config.toml
intermediate_size = 448
norm_place = "pre"
rope_theta = 59200.0
rope_fraction = 1.0
attn_scale = 0.177
init = "uniform"
beta2 = 0.95
batch_tokens = 32768
dataset = "wikipedia_en"
Each number is 128 + 32 x the weight over its row's rms, rounded and kept within 0 to 255. Layers, rows and columns count from 0. The size above them is the row's rms in percent of the matrix's.

# layer 3 MLP up, 448x160, rms 0.0946, rows 366-394, columns 80-159
size [ 96  99 103  91  99 105  89 104 100 100  90  97 102  91 105  87  91 105  95  96 105  98  99 100  95  94  97 106  98]
[[145 113 151 110  50 109  47 170 111  83 149 159  94 124  84  81 132 104  88 137 116 108  73 114  94 125 166 176 133 138 114 146 201 136 103 127 158 116 146 149 145  94 151  90 132 127 123 173 152 162 136 120 124  71 185 164 163 218 124  47 142 123 123 112 122 109 103 160  53 184 116 175 101 101 151 101  99 123 131 162]
 [114 126 194 111 135 125 105 166 146 122 163 161 108 116 121 163 135 103 121 120 141 160 161  83 125 151 105 160  76 171 101 138 122 111 172 117 132 123 103  86 116 130 141 122  93 131 125 106 116 155 122 126  62 182 140 100 192  84 117 160 164  90 136  79 158 137 147 161 164  70 149  57 189 182 110  72  64  85  65 106]
 [115  98 141  84 128 132 123 114 114  80 135 114 219 129  96 130 137 157 117  64 148 170  67 176 106 108 101 138 156  94 162 189  79  61 130 113  76 145 125 101 123 120 165 107 152 161  89 105 129 152 117 153 152 150 120 158 131  77 168 144 127 135  69  85 107 130 161 161 106 115  90 181 120 199 158 105 162 132 149 127]
 [126  85 174 100 179 139  55 175 120 185  75 179 130 143  71  98 129 128 167 156  79 125 152 118 111 148 187 166 124 120  89  80 155  96 129 100 159 132 201 143 127 106 140  56 162 126 111 104 127 128 150 107 122 130 134 150 109 106 160 137  97 159  96 145 113 181 195 125  76 135 100 124 178  93 126 129  99 108 111  83]
 [ 94 177 184 122 197 116 133  91  67 150 124  88 216 143 112 166 124 132 116  91 153 100 146 105  80 173 141 120 136  97 133 113 131 117 159 180 136 151  91 133 103 162 169 104 100 124 192 115 105 138 152 184 105  69 104 122  94  88 146 187 113 123  86 107 162 106 104 117 155 189 106 142 119 173  91  95 109 141 102  92]
 [175 148  91 135 189 159  63  76 147 124 176 171 156 142 150 122  94 113  83 157 109 115  90 155 154  97  94  78  64 149 114 114  88 114 100 148 166 129 161  92  95 125 131 117 104 133 173 149 223 112 152 140 136 107 145 138 132  89  59  98 114 145 204 134 110 147 147 117 129 148 115  55 154  89 145 113 126 108 149 116]
 [144 144 150 192 148 118 129 157 180 109 115 143 131 146 119 154 147  97 147 106  77 156  77 177  34  97 122 132 138 129 158 138 162 130 123 142 135  90 125 150 184  75 147 139 176 149 111 134 143  97 153 114 140  73 148 152 151 135 148 187 138 119 164 163 177 115 217  90  97 122  83 126 187  56  88  64 163 132 135  83]
 [112 128 143 110 180  93 117  85 106  99 103 126 138  92 162 141  95 159 141 162 121 142 223  20 142 181 143 127 146 143 108 168 146 134 119 155 131 130 111 128 149 128 129 166 121 114  94 127 116 127 115  71  47  93 173 139  94 110  88 145 151 120 134 172 122  59 122 104 134 132 127 126 119 107 151 102 133 109  84 124]
 [110 116 160  91 100 154  93 196 110 138  81  91 104  59 104 106 179 121  74 157  99 109 105 108 211 161 135 110 117 120  58 136 127 133  99 156 121 159 141 161 101 109 176  97 118 125 126 157 105 101 114  86 121 102 116 145 125  87 133 128 152  95 112 151  96  97 133 192  94 161 118 141 145 108  96 110 147  22 123 112]
 [104 102  98 119  84  96 104 121 132 178 172 191  70 104 135 164 159  96 117 105 112 117 190 151 112 144  86 130 157  87 113 124 156 122 167  74 112 125 156 149 153 137 142 144  92 173 103 179  91 171  98 141 174  74 133 132 182 105 147  96 171 127 131  87 136  81 151 160 140 113 127 112  99 106  94 116 132 149 151 136]
 [ 66  92 113 135 188 173 113 122 156 126 140  87 132 112 149 143  73 135 188 137 103 109 161 109 133 183  85 177 112  77 134 158 122 189 109 134 143 103 120 173 108 133 113 104 102  75 105 153 142 100 119 154 122  64 112 116 112  98 108  84 182 175 173 123 126  85 109 244  91 166 135 152 116 117 102 143 121  76 118  62]
 [105  54  65 158  80  72 135 145  91 105  84  99 163 124 135 139 131 132 117 128 208 196 121 126 131  92 112 128 110 125 143 164 153 122 151 103  98 130 120 176 123 122 103 100 146 158 164  78 175 109 138 159 137 142 123 155 175 158 113 158 151 120 188 139 147 133 151 155 194 121 157 175  88 116  79 153  82 103 138 205]
 [151 152  65 105 100 166  92 110  79 153 114  89 131 138  32 105 130 110  63 173 117 127 140 118 141 160 114 159 131 109 126  55 147 166 106 150 109 134 137 102 133 140 124  80  82  94 104  97  75 149 111 139 174 134  88 116 152  94  69 160 137 162 106 102  33  92 120 155 119 162 127 169 128 161 119 109 109 135 105  70]
 [ 81 131 140  90 101  66  95  44 126 159 124 131 167 155 139 134 152 173 147 132 119  95 108 142 118 135  97 140 132 127  81 120 175 110 121 110 109  78  45 187 141 153 122  79 122 122 137 114  49 111   7  81  67  76 172 101 140 151 106 132 167  85 127 136 128 148 137 124  96 137 165 135  71 167  92 125 122  93 115 137]
 [123  83 148 110  93 200 127 102 132 157 123  98 134 180 120 139 143 150 157  96 128 164  86 136 170 101 141 154 124 105  86 127 118 127 175  94 131 143 119 113 143  95 127 192 152 165 152 101 103 133 174  82 122 105 182 124 133 156 106  84  86 100 147 168  89 190 129  96 123  76 129  69 151  53 131 144 149 115 164 130]
 [177 118 109 134 182 126 108 168  89 174 148  90 124 118 150 162  90 113 154 133 150 145 139 108  97 130  96 129  69 181 111  94  93 156 120 110 114 142 139  90 138 117 114 149 122 136  85 122  50 141  99 108 110 154 106 124 108 175 199  98 169  94 135 114 152  80 135  92 121 179  73 139  92 160 123  66 173 106 108 139]
 [ 88 111  89  75  96 122 126  82  79 149 166 148 103  95 144 116 110 165 145 136 143 148  79 137 113  97  86 149 158 134 119 103 110 139 149 120 190 178 132  94 146  94 106 153 117 193 142  98 161  82 117 133 115  70 120 136  93 170 137  99  97 142 133  73 145 129  94 162 156 128 139 110 137  94 100  89 158 122 191 149]
 [147 184 131 166 158 133 170 113 143 131 117  77 133 103 155 113 125  76 145 159  86 131 131 137 135 149 145 167 200 130 137 105 145  89 113 169 113 116  91  77 100 100 131 131  90 151 100  58 123 148 157 157 125 125 112 136 137 139 112 151 197 116 123 106  73  89  70 106 151 166 147 102 124 155 107  87 177 197 103 106]
 [206  92  69 148 125 180 118 124 120 116 124 177 162 161 138 144 156 123 154  73 123 130 165 158 121 186 190 123 177 143 185 110 159 140 134 122 175 166 135  82  89  77 154 183  72 159  91  81 117 151 123 102 139 194 122 154 176 116  98  98 116 211 152 125  95 133 109 115 144 146 106 123 117 123  79 153 150  96 157 102]
 [192  92 123 156 133  66 146 145 171  96 103 154 113 156 118 139  68 122 126 113 128 126 149 180  79  90 123 116 146  53 180 139 129 115 140 162  87 133 118 155 179 129 137 148 132  56 184  82 143 147 122 155 100 122 156 137 121  61 108 132 111 113 171 137 116  96 100 145 153  79 124 126 110 115 126 117 199 136 175 126]
 [129 174 159 130 164  84 111 168 109 158 197 152 125  96 155 121 119 127 108 141 123 108 147 128 118 139 148 189  98 137 185 158 150 107 192 114 120  88  99 119 121 139 103 128 102 179 101  61 159 121 153  98 151  81  99  93 155 145 114 170 140 156  97 134 137 154 125 114 105 186 157 100 157 144 160  95 150 195 127  90]
 [141  85 125 101 127 126 158 155 114 168 101 140 123 152 155  92 141 140 132 115 113 109 143 150  89 176 189 131  90 129  83 105 117 169 171 160 153 101 109 209  99 182 125 133 169 136 184 115 142 115 130 104 137 169 144 152  53 137 179 118 108 156 113 117 141 133 173  82 159 126  91 160 133  53 141 110  80 125 120 133]
 [138 126 102 109 110 160 129 166  97 190 114 106 154 111 155 175  79  61 173  63 127 174  97 158 139 154 177 141 139 177 163 108 133 118 138 153 104 165 137 161 148  94 153 186  79 153 100 123 150  89 146 141 118 117 130 135 130 129 121 149 150 123  78 101 157 109 138 158 112 127 155 106 160 136 100  92 163 122 144 148]
 [164  28 120 190 104 149 163 102 115 150 174  85 125 115 173 180 101 146 130 103 112  90 121 148 162  96  90 113 153 148  76 148 150 101  90 113 146 128 156 100  99 122  84 130  76 104 143 108 192 124 135  96 125 180 139 115 152  83 123 192  85 128 115  78 114 178 139 137 126 144 158 116 144  86  67 152 136 151  89 170]
 [161 125 128 148 116 165 123 155 176 140 167 201  36 118  89 152 118 151 153  51  92 116  96 104 161 120 114 133 120 112 102  44 157 146 145  96 133 136 152 131 132  57  94 136 123 178  89 160  93 163 104 114 161 166  95 168 135  98 134  79 110 123 102 144  79  98 147 127 195 167 136 113 135 150 104  76 105 112 131 144]
 [109 177  97 122 113 121 138 121 157 125 166 148 134 123 183 101 147  71 134 136 161 130 100 141 157 145 155 116 141  95 128 130 175 119  84 170 158 104 165  97 153 101  63 142 136  73 156 166 151 116 163 133 148  89 156 166 132 157  71 122 203 118  87 113  84 118 125 118 124 204 128  30 146 143 154  97 115 128  95 138]
 [131 149 179 113 122 107  95 180 100 112 162 181 123 143  93 111  90  85 124  81 155 145 113 196 150 119 133 201 115 165 159 179 122 126 141 125 100 149  71 142 149 188 145  88 136 124 144 126 130 129 119  94 133 129 137 124 122 119  96 141 123 183 129 112 143 143 133 199  74  69 112 105 193 118 121 171 114 168 126  79]
 [158 124 140 183 116  67 102 142  88 102 126 108 208 123 137 139 112  59 108 178 178 105  91  75 162  76 130 131 136 128 127 162 125 121 116 105  65 139  63 160 169 145 119 180 141  91 119 134 147  96 121 141 122  91 170 119 131 161  93 161 160 124 134 155 106 155 131  95  65 133 110 156  40 147 175 122 143  84 128  93]
 [149 147 129 118 144 140 136 166 140 181 127 148 111 183 178 119 137 196 138 135 162 166 138  86 122 115 132 151  96 101 100 120 144  92 131 148 150 135 179 114 117 140 163 109 146 153 103 107  85 130 106 132 117 161 143 144 148 105  79 146  18  79 117 157  74 192 176  75 152  95 191  84  98 110 140 125 115 108 138 132]]
# layer 3 MLP down (transposed), 448x160, rms 0.0863, rows 366-393, columns 80-159
size [ 98  98 100  89 102 107  87 105  98 100  95 100 102  90 108  94 102 103  93  99 101 101 100  98  97  95  95 102]
[[143 150 165  92 105  64 170 155 139  88 175  98 141 127 162 170 163  66  90 112 184  76 128 151 160 108  96 168 130 103 127 153 108 126 139 187 119 151 195 125 146 141  80 113 129 167 170 106 119 154 147 159 127 125 109 147 162 103 130 155 137 224 156  98 129  82  82 177 143 144 100 151 107 146  97 118 119 140 147 198]
 [144 105 154  72 189 128 165 135 166 143 141 159  83 104  91 171 185 135  88  36  84  81  97  88 146 184 165 112 142 193 128 141 168 114 155  68 161 108 133  83 140 100 158 134 105  92 150  92 129 121  80 133  84 147  64 101 135 103 121 132 117 149 123 156 112 137  95 120 135 131 137 120 175 124 172 167 109 140 118 132]
 [125  58 129 167  98 143 176 103  97  59 186  95 160 141  64 167 133 178  89 103  87 120 126 107 111 131  86 141 155 110 147 180 131  93 121 100 123  70 109 117 131 114 152 169 159  91 112 146 146 118  87 173  88 146 150 190 150  78 166  99 135 126 131  72 112 149 175 171 141 145 118 159 106 143 112  62 119  77 125 140]
 [186 139 172 153  93 140  92 132 168 124 170 187 112 141 153 144 146  96 114 119 122 101 179 125 175 116 184  72  86 105  95  71 153  95 167 140  91  97 139 147  96 175 161 133 134  89 103 123 114 111 116 160  94 165 179 181  65 126 156 164 108 174 147 158 101 197 113 133 127 175  74  55 109 155 104 160 110 137 100 111]
 [ 54 131 196 175 112  88  94 143 155 140  93 104 128 200  68 100 174 101 155  97 137 121 119 112 110 172 107 117 181 127 103 131 109 105 150 147 124 121 100 147 133 160 136 167 107 166 191 113 110  34 180 147 161  81 125 117 112 152 145 124 196 106 182 128 175 147 156 117 154 138 160  89 140 124 130  96  65 153  60 114]
 [154 107 140 101 103 116 153 164 143 158 131  90 150 118  92 124 199 146 154 109 178 145 133 129  66 146 173 150 174 139 151 153  96 133 111 150 189 111  72 175 156 165  98 208 178 179 149  87 115 178 122 105 153 114 138 166 113 161 123 161 154 130  64 153 108 147 125 103  64 121 124 158 130 123 158  79 148 162  98 137]
 [163 170  63 156 145 105 159  84 138 109 136  83 151  97  87  98 118 125 167 133  19 195 123 147 100  91  94 130  81  97 191 112 124 168 150 114 188 133 181 116  90 135 164 125 111 114 142  96 194 142 125 110 158 120 118 114 108 147 171 111 161  78 159 151 105 140 186  98 109 168 121 146 119 134 150 133 182 164 140 170]
 [178 124 156  79 151 192 139 104 114 116 181  92  69  96 144 126 200 134 114  68  66 111 139 104 120 137 172 183 140 188 141 120 141 101 111 110 168 124 156 201 128  70 162 137 106  88 158  95 114  85 110 173 189 142 146 126 153 152 112 152 112 100 184 150  82 169  84 118 123 132 110  34 158 123 152  87 135 110 111 106]
 [109 118 102 150 136 122 122 131 119  87 167 126 139 154 121  59 118  84 103 140 121 142 129 122 180 135 129 115  93 119 236 209 157  87 133 137 161 173 120  94 161  98 144 170 104 142 112 125 174 184 162 124  72 138 112  69 175 112 174 120 127 123 143  83 106 143 160 161 125 156  94 176 147 132 100  48 161 171 164 162]
 [111 119 136 169 128 109 111 100 167 145  89 137  41 132 129 168 199 107 115 154 159 104 130  98 139 106 139  51 140  93 104 117  99 121 176  53  73  87  85 138 135 127 134 146  77 167 112 110 106 112  93 119 151 148 146 123 105 126  54 124 137 152  84 185 167 106 130 137 193 146 128  97 133  90 173 113 139 176 166 128]
 [121 156  85  81 131 103 147  99 217 131 172  82 180 151 103 131 114 152 119 116 102  93 122 134 164 116 155 156 129  79 109  97 110 181 115 104 137 171 138 134 148 114 168 171 104 129 144 115 159 160  95  99 124  89 146 133 121 144 152 141 153 222 108  60 149 149 116 145  79 126  81 193 125 133 128 144 104 131 117  93]
 [154 120 168 117 160 112 114 176  58  58 132 130 155 146  98 144 115 150  73 130 120 135  96 143 124 120 154 140 147 136 207 128 126 119 126  98  61  78 114 140 149 117 176 122 172 119  89 184 187  67 133 145  98 108  84 125 159 107  93 185 126 101 169 155 144 176 179 115 115 115  93  88 101 108 148 107  51 110 111 150]
 [101  81 180  50 165  97  96 181 141 131 181 147 167 141 167 126 131 108 120  95 166 121 116 177 135 172 135 110  95  50  83 151 132  93 155 116 111 105 146 142 124 172 116 102 163 121  96 136  94 165 117 155 147 152 169 181 144 108 118 131 137 137 127 125  66 140 118  72 115 143 100 121  77  59 147 141 177 123 114 140]
 [ 98 119 197 126 101  56 137 146 100 128  88 113 136 148 136 161 187 164 136 178 216 145 117 107 105 110 128 120 151 112  46  71 144  72 169  90  81 124  32  92 117 134 125 116 155  87 158 143 115 144 101  72  72 110 140 133 177 150 117 132 199 113 105 101 174 146 112 132 135 114 131 129  92 161 131 153  89 169  90  89]
 [159  47 126 127  82 115  98 131 149 110 120  86 128  90 201  93 132 139 140 127 104 124  97 145 133 139 122  77 157 118 134 139  85 177 143 142 159 126  95 107 135  54  71 132 194 163 156 117 178 133 160 127 101 115  73 150  80  72  53 153 137 130  68 126 137 116 130 172 123 130 115 122 103 177 182  64 215 115 112 135]
 [ 92 110 143 136 183 130  84 208  86 126 101 109 134 132 133 137  31  99 175 170 159 128 118 149 119 158 149 114  92 214 154 167 117 107 154  88 109 114 125 113 179 156  52 106  90 162 120 164  82 112  82  54 156 140 139 134 118 122 123 108  79  68 107  74  94  74 147 140  82 122  98 154 134 134  87  80 122  80  86 180]
 [102 151 127 155 139 111 117  57 132 167 130 131 123  74  94  98 181 154 114 136 139 165 153 167 173  96 118 129 112  95 102 102  97 151 176 187 135 149 112 144 134  80 128  89 123 161 138 108  99 142 154 113  45  74 139   7 129 152 102  94  84 155  97 119 175 148  87 130 111 141  89 117 179 109  75  58 141 128 166 131]
 [ 76  96 122  74 121 142 124 128 117 132 180 134 106 117  81 185 126 104 128 114 178 129 173 134 126 111  69 143  65 183 141 157 189 166 141 129 166 113 144 169 119 106 170 105 121  93 144  93 119 116  54 128  83 149 154  91 115 169 126 138  89 166 104 118 157 155 179 101 110  88 164 165 162 118 169 119  99 111 118 145]
 [ 77 141  90 152 167 184 171 200 139 133 154 129 160 154 109 193 183 114 149 131 136  82 170 125 152 131  96 162 105 171 161 116 136 167 127 149 198 200 134 126 132 128 192 147 119 141 144  95 144 184 143 149 137  94 106 146 128 167 150 108 128 141 118 135 123 119 152 161  82 113 113 103 176 137 122 114 139  66 171 144]
 [128  44 114  95 162 100 124 130 152  88 150 172 156 142 122 155 127 123  94 119 185 133 134 181  99 124 136  99 113 112 153 151 173 188 125  77 138 208 136  75 198 133 179 169 142 119 169  77 151 173 122 153  96 136 151 105 125 102 144 152 101 171 161 159 122 115 148 108 144 108  99 191 141 172 123  96 172 162 161  57]
 [116 153 114 156 119 141 118  92 144 154 174 131 127 137 100 114 119 111  49 160  60 107 165 155 136 154 115 131 186 139 145  97 158 113 172 132 109 153 125 150 123 136 150 147  41 164  99  60 191 149 179  92 175 131 137 134 113 131  94 139  98 128 184 151  62 189 148 137 135 133  70  79 107 121 111 138 125 118 136 132]
 [131 101 132 121 145  82 153  62 143  40 143 125 194 117 174 139 131 128 113 126 137 131 193 140 111 159 128 131  97 127  93 173 170 207 113 109 117 171 118  88 150 150  93 124 145 104 196 125 102 144 167  56  95 116 116 148  85 142 105  79 102 172 176 102  84 152 159 158 148  97 111 169  96 128 100 132  97 121 148 137]
 [145 194 122 128 117 174 141 156 129  89 163 119  77 115 158 124 214 105 112  71 152 134 107 165 112 151 131  99 116 188 136  52  74 136 120 143 166 125 108 114 111 144 145 118 106  93 134 114 171 123 157 163 144 171 112  87 145 136 136 148 154 127 144  96 121 131  98 122 120  67 155 110 128 170 118 146 145  82  97 151]
 [195 102 190 142 154 137 111 108 135 168 129 156 157 185 147 149 158 147 144  93 104 116  88 143 151 122 124  99 111  88  84 127 135 141  92  83 101  53 163 171 106 137 136 131 134  70  99 122 169 161 103  90 156 119 180 123 184 140 104 121 188  80 127  58 120 158 175  92  65 158  91 118 101 102 158  64 109 144 138 124]
 [142  94  41  91 115  67 122 157 157 168 107 209 102  86 102 159 163 116 138  99  91 147 125 127 112 137 152  66 102 167 144  71 146 134 151 141 178  89 135 146 130  84 176 122 153 129 171 121 127  85 109 128 133  86 175 149 126 123 116 137 138 164 147 159 114 171  96 141 113  94 116 123 135 149 102 136  98  89 122 172]
 [204 170  93 116 114  81 142 109 124 181 145  98 127 144  90 108 148 113  97 144 103  53  86 145 185  94 164  99 143 106 120 157  90 148 120 107  81 142 130 121 150 155 131 120 143  67 104 132  47 107 135 163 155 173 156 145  87 155 130 151 124 172 114 181 143 113 158 144 121  96 109  75 117 140 107  45 154 147 154 109]
 [101 165 165 163  81 156 136 166 156 101 165 120  98 150  64 116  91  75 143 103  79 126 124 113 203 178 131  77  98 160 160  99 164 126 119 157 143 122 128  97 127 121 110 143 146 113 128 155 102 108 119 173 161 162 102 125 167  97 176 132 164 124 105 135  88 172 163 170  93 107 149 163 106 141 125 151 134 157 162 124]
 [161 154 131 110 152 125  66 126 116 120 137 124 105 141  94  98 127 111 176 144 179 108 135 102 170  98 128 124 156 113 100 134 202  83 107 114 152  92 154 132 209  94 118 110 141 148 123 177 105 131 108 116 137 169 154  97 190 151 169 151 132  43 104 112 117 115  63  68 139 124 160 192 165 102 139 127 138 172 163  91]]
# layer 3 MLP gate, 448x160, rms 0.0995, rows 367-394, columns 80-159
size [ 92  97  96 102 100  90 101 102  93  92  98 105 101 106  97  94 107  95 109 103 107  99  99 101  92  98 105  94]
[[149  98 175 118 152  82  83 152 108 161 123 214  83 134  93 161 132 133 136 140 173 107 120  48  95 138 162 150 126 112 116  72 131  89 105 133 166  91 144  47  80 146 159 145 105 149 147 115 138 101  75  78  91 171  93  76 167 123 197 130 117 162 171 142 149 109  98 159 173 136  97  78 145 171 112 115  65  84  99 108]
 [122 129  88 182 180 121  91 114 155  83 160  99  87 130 119 140  54  68 171 115 169 136 138 172 152 170 138 108 158 170  99 108 147  66 109 120 108 107 109 123  91 102  93 114 103 136 117 121 153 124 165 115  95 130 102 136  95  81  84 126 148 144 215 101 141  94 138  84 120  99 152  65 120  96 123 178 118 102 100 178]
 [ 91  20 192 121 140 135 144 221 152  90 132 106 171 134 142 140 128 150 152  68  89 164 126 105 129 160 132 172 142  75  91 145 123 111  76 101 119 179 148 196 127  97 128 143 180 131 165 202 143 160 101 100 109 123 128 136 146 170 149 129  83  46 104  91 104 124 169 188 125 145 149 143  82 143 120 164 114 139 121 132]
 [168  64 171 163  88 146  88 150 165 122 103 128 103 127  90  66 100 112 164 152 149 232 135 107 130 163 135  55  52 129 123 111 102 127 126 114 105  86 176  96 120 138  69 158 149 167 116 133 113 111 204 146 112 140 124 157 145 172 119 114 148  85 145 138 126 133 117 103 121 167 148 172 129 114 185 164  52 148 138 169]
 [153 112 146 189 134 129 131 147 125 156 109  64 184 168  97 127 123 158 141 185 117 127 112 125 162 134 109 181  93 121  93 183 113 158 143 147 154 126 159 160 150  92  86 177 146 148 134 128 165 133 106 120 146 159 100  88  69  65 180 107 114  99 128 129 153 122 193 160  94 167 139 113 127 100 102 152 107 135 147 171]
 [118 128 197 141 141 122 115 128 153 111 118 180 121 115  71 101 133  64 140 145  97 143 134 198  90 169 117 157 134 125 115 160 136 143  88 178 116 113 131 170 148 114 132 101 180 121 143 182  90 111 147 154 149  90  87 129 120 194 158 113 120 113  94 101 170  74 114 150 123 161 117 116 159  98  97  88 123  85 132 100]
 [125 110 142 103 159 118 182 104  93  93 112 112 143 145  98 126  92  99  80 154 171 204 115 100 154 144 114 145  87 135  99 157 113 134 192 119 102  83 143  95 125 155 113  89  80  92 160  99 117  95 110 104 115 133 118 162 124  71  71 173  90  93 145 162  87 155 115 126 151 124  98 137 136 151 144 124 149  99  62 132]
 [157 108 143 115 162 127 167 159 203 144 123 168 140  96 116 148 148 170 157 131 138 162 115 163  79 152  90 182 135 156 108 146 106 139  97 177  51  65 136 111 135 108 124 140 168 187 124 131  90  65 153  82 117  91 142 197 148 135 137 121  82 138 143 138 151  73  89  97 158 156 112  95 100 109 199 103 119 124  71 166]
 [128  85 144 119  73 140  93 134 145 105  98 128 141 133 130 110 169 169 157 148 137 144 161 186  51 131 130  69 152 111 211 192 177 124 152 149 181 120 136 135 150 127 112 128 136 155  97 139 130 111 155 192 171 124 117  84 122 111 175 122 123 151 135  96 117  67 147 205 128 139 147  79 109 148 118 127  93 182 193 216]
 [ 82  80 161 164 131 174  74  82 138 129 101 144 153 146 145 106  86 125 173 135 116 172 158  75 148 151 122 144  83 141 133 150 138 116  65 126 167 105 133 178 110 120  74 134 136 102 149 153 131 150 160 188 147  74 125 132 125 103 121  76 166 127 143 136  93 111 112 233 137 170 140 132 154 155 161 149 118  96 111 115]
 [211 112  89 115 141 145 117 135 143  87 135  99 135 130 130 133 159 129  68 162 109 121 155 141 148 126 139  78 114  99 129 172  71  27 142 103 149 167 138  77  94 151 147 139  88 119  66 103 158 118 108  95 171 177 118 155 166 114  61  96 167  70  98 154 138 149  96 102  85 163 121  77 148 131 139 138 160 100  84 143]
 [106 122 172 151 153 105 140 184 171  40 110 143  90 146 126 144 114 136 160  73 100 138 163 160  83 107  80 163 143 134 108 141 104 135 126 115 138  94 114 122 180 125 131 180  97 121 124 192  65 162  92 108 171  74 111 189 115 159 148 124 118 148 105 141 182 161  91 120 135 114 123 117 129 131 131 125  88 145  85 159]
 [149 136 149 128 116 127 123 181 156  90 147 156 151 152 118  87  80  87 109 142 142 148 147 122 122 137 116 119  68 103 139 143 125 127 161  93 159 152 179  96 133 172  95 152 160 170  68 173 165 136 199 149 206 151  93 168 150 100 167 103  67  97 109 141 109 126 136 118 183 182 161 115 182  85 165 141 131 138 133 167]
 [164 130 198 123 131 115 170 148 161 118 150 131 199 146  99 117  83 137 151  83 166 143 142 122  82  91 144  81 147 121 136 135  59 104 165  83  93  74 121  76 124 155  53  93 112 137 114 129 196  94 123 152 136 124 107 158 130 157  91  96 193 117 149 113 159 124  71 130 127 106 110 153 110 144 190  86 180 127 125  96]
 [127 114 169 162  84  97  89 123 161  74 113 210 119 167 163  65 127 132 133 120 136 120 136 144 166 115 156 107 154  92 117 137 129  71 107 132 135 104 108  79 112 120 170 106 113 125  92 113 141 155 181 140 134 176 125 141 126 134 160 130 129 100 145 148 170 117  56  98 167 108 175  88 179 138 197  90  73 137 176 109]
 [ 96 117 124 107  87 155 100 114 114 134 153 158 140 109 157 111 123 133 132 107 161 179  86 102 108  89 112 138 120 180  83 133 125 101 160 157 152 110 133 117 114 122  36 174 111 166  86 129 194 132 128 115 106  70  99 114 129 166  76  74  84 120  87  66 151 172  50 131 150 170 148  88 118  93 133 134 180  90 205 121]
 [168 146 146 173 154 134 141 164  98 125 147  91 170 111 105 123 195 104  89 188 159  84 112 122 130 119 102 176  94 106 136  99  69 137  92 155  94 208 145 205 114 196  82 201 147  78  84 167  63 121 155 165 154 142 139 201 160 139 155 107 165  83  99 153  78 131  86 111 152  86 111 128 116 112  97 105 160 114 170 146]
 [191 143  92 125 130 166 128 111 147 114 117 160 165 159 114 154 146  91 170  92 135 143 158 126 128 193 157 109 147 166 159 137 164  96 144 107 150 156 127 141  68 115 126 206  63 222  88 142 119 159 108 156 159 172 111  54 144  72  96 151 148 153 157 107  99 131 123 104 131  99  70 137 122 146 150 165 131 117 144  79]
 [166  88 160 148 117 116 118 126 159 108 119 184 129 148 149 106  73 114  94 113 189  89 121 114 109 115 170 112 128  86 132 126 122 101 150  85 104 107 133 152 125 115 135 148 157 118 185  99 152 155 181 128 120 161 134 125 147  53 147 138 114 101 153 134 164 136 153  88 184 114 105 131  81 130 162 144 117 122 133 154]
 [151 181 136 154 161  71 104 135 107 164 111 140 184 138 111 112  93 180 132 116 122 142 104 128 109 142 154 123 122 157 172 138 178  95 175 109  74 139 106 166 133 154  72 129 158 159 108 109 131  97 134 121 117  71  93 124 153 172 120 207 155 119 116 137  76 158  81  83 106 192 143 101 144 152 154 101 157 117  76 160]
 [140  98 120 158 150 112 142 132 120 158  87 141 133 104 153 144 149 150 106 102 165 139 149 139  95 194 133 139 141 111 149 196 151 107  64 132 162  75 151 167 131 171 108 146 155 133 129 102 162 123 178 141 159 191 128 184 102 169 139 140 126 143 104  94 137 102 138 136 114 134 147 124 117 103 121 152 134 137 130 151]
 [162 139 118 116 171 128 170 172  94 110 141  87 145  86 172 148  58 109 204 100 128 157 107 172 176 139 165 122  68 165 120  93 127  93 141 104  89 119 166 150 167 139 126 120 155  93  60 151 123 159 156 159 110 177 134  81 134 114 125 135 152  86 129  88 123 132 113 146  92  80  97 129 138 154 104  60 161 168  96 118]
 [116 129 121 108  96  79 145 178 146 123 114 171 116 118 131 123  99 107 131 137 180 112 167  80 124 185 143 160  93 182 117 181  84  98 182 134 152 129  75  84 113 173 106 105 141 131 145 139  90 200 112  95 101 139  95 148 114 155 164  88 138 170 135 174 103  87  71  68 205  94 112 110  64 163 123 112 124 133 150 109]
 [189 163 105 117 191 129 114 121 115 108 111 137 126 139  98 152 121 120 102  65 101 135 143  80 101 136 120 114 127 140 150 102 157 140 131 126 117 115 144 137  80 104 130 135  78 200  87 129 141 116 102 147 152 105 138 135  98 162  67  84 125  95 109  72 110  57 153 122 167 239 140 130 176 131 135 124 129 147 146 144]
 [141 158  92 180 146 135 115 137 123 183 175 115 145 128 201  93 133 118 104 183 127  91  68 192 108 143 146  84 129  96 125 105 153 117 101 139 152 154 157  86 152 143 114 112 130 107 109 148  89  87 187 111 152 133 177 127 131 170 105 136 143 141 110 127 123 123 150 131 105 128 138  56 201 165 116  90 103 139 171 100]
 [ 83 155 118  69 123 143 166 118 170 104  86 124 140 136 174 170 116 182 143 112 144 171 128 121 129 128 103  91 157 118 135  98 138 100 124 170 105 118 130 178 159 101  71  53 125  77 132 122 117 120 122 137 162 151 135 132 137 121  86 104 134  84 151  84  70  95  92 147 120 130 120 189  86 114 195 107  73 186 133 147]
 [163 120 101 129 144 167 123 117 194  97 164 181 160 162 161 136 123 128 171 103 115 161 113 136 151 212 140 145 142 146 150 118 155  92 119 193 150 159 136 140 161  85 146 121 142 157 138 178  60 114 139 108 132 146  97 207 142 127 119  88 127 136 106  79 126 112 134 150 191 124 132 119 150 128 103  97 123 134 123 151]
 [ 98 120 140 126 147 110  87 157 104 106  76 107 106 122 131  96 159 174 108 127 139 108 117 136 141 127 210 115 171 139 136  76 187 121 118  91 144 124 126  80 131 165 113 159 163  73 154 139 176 134  91 130 157  85 109  98 139 158 133  85 138 115 123  82 124 102  76 143 117 137  78 100 174 137 170 141 122 134 113 134]]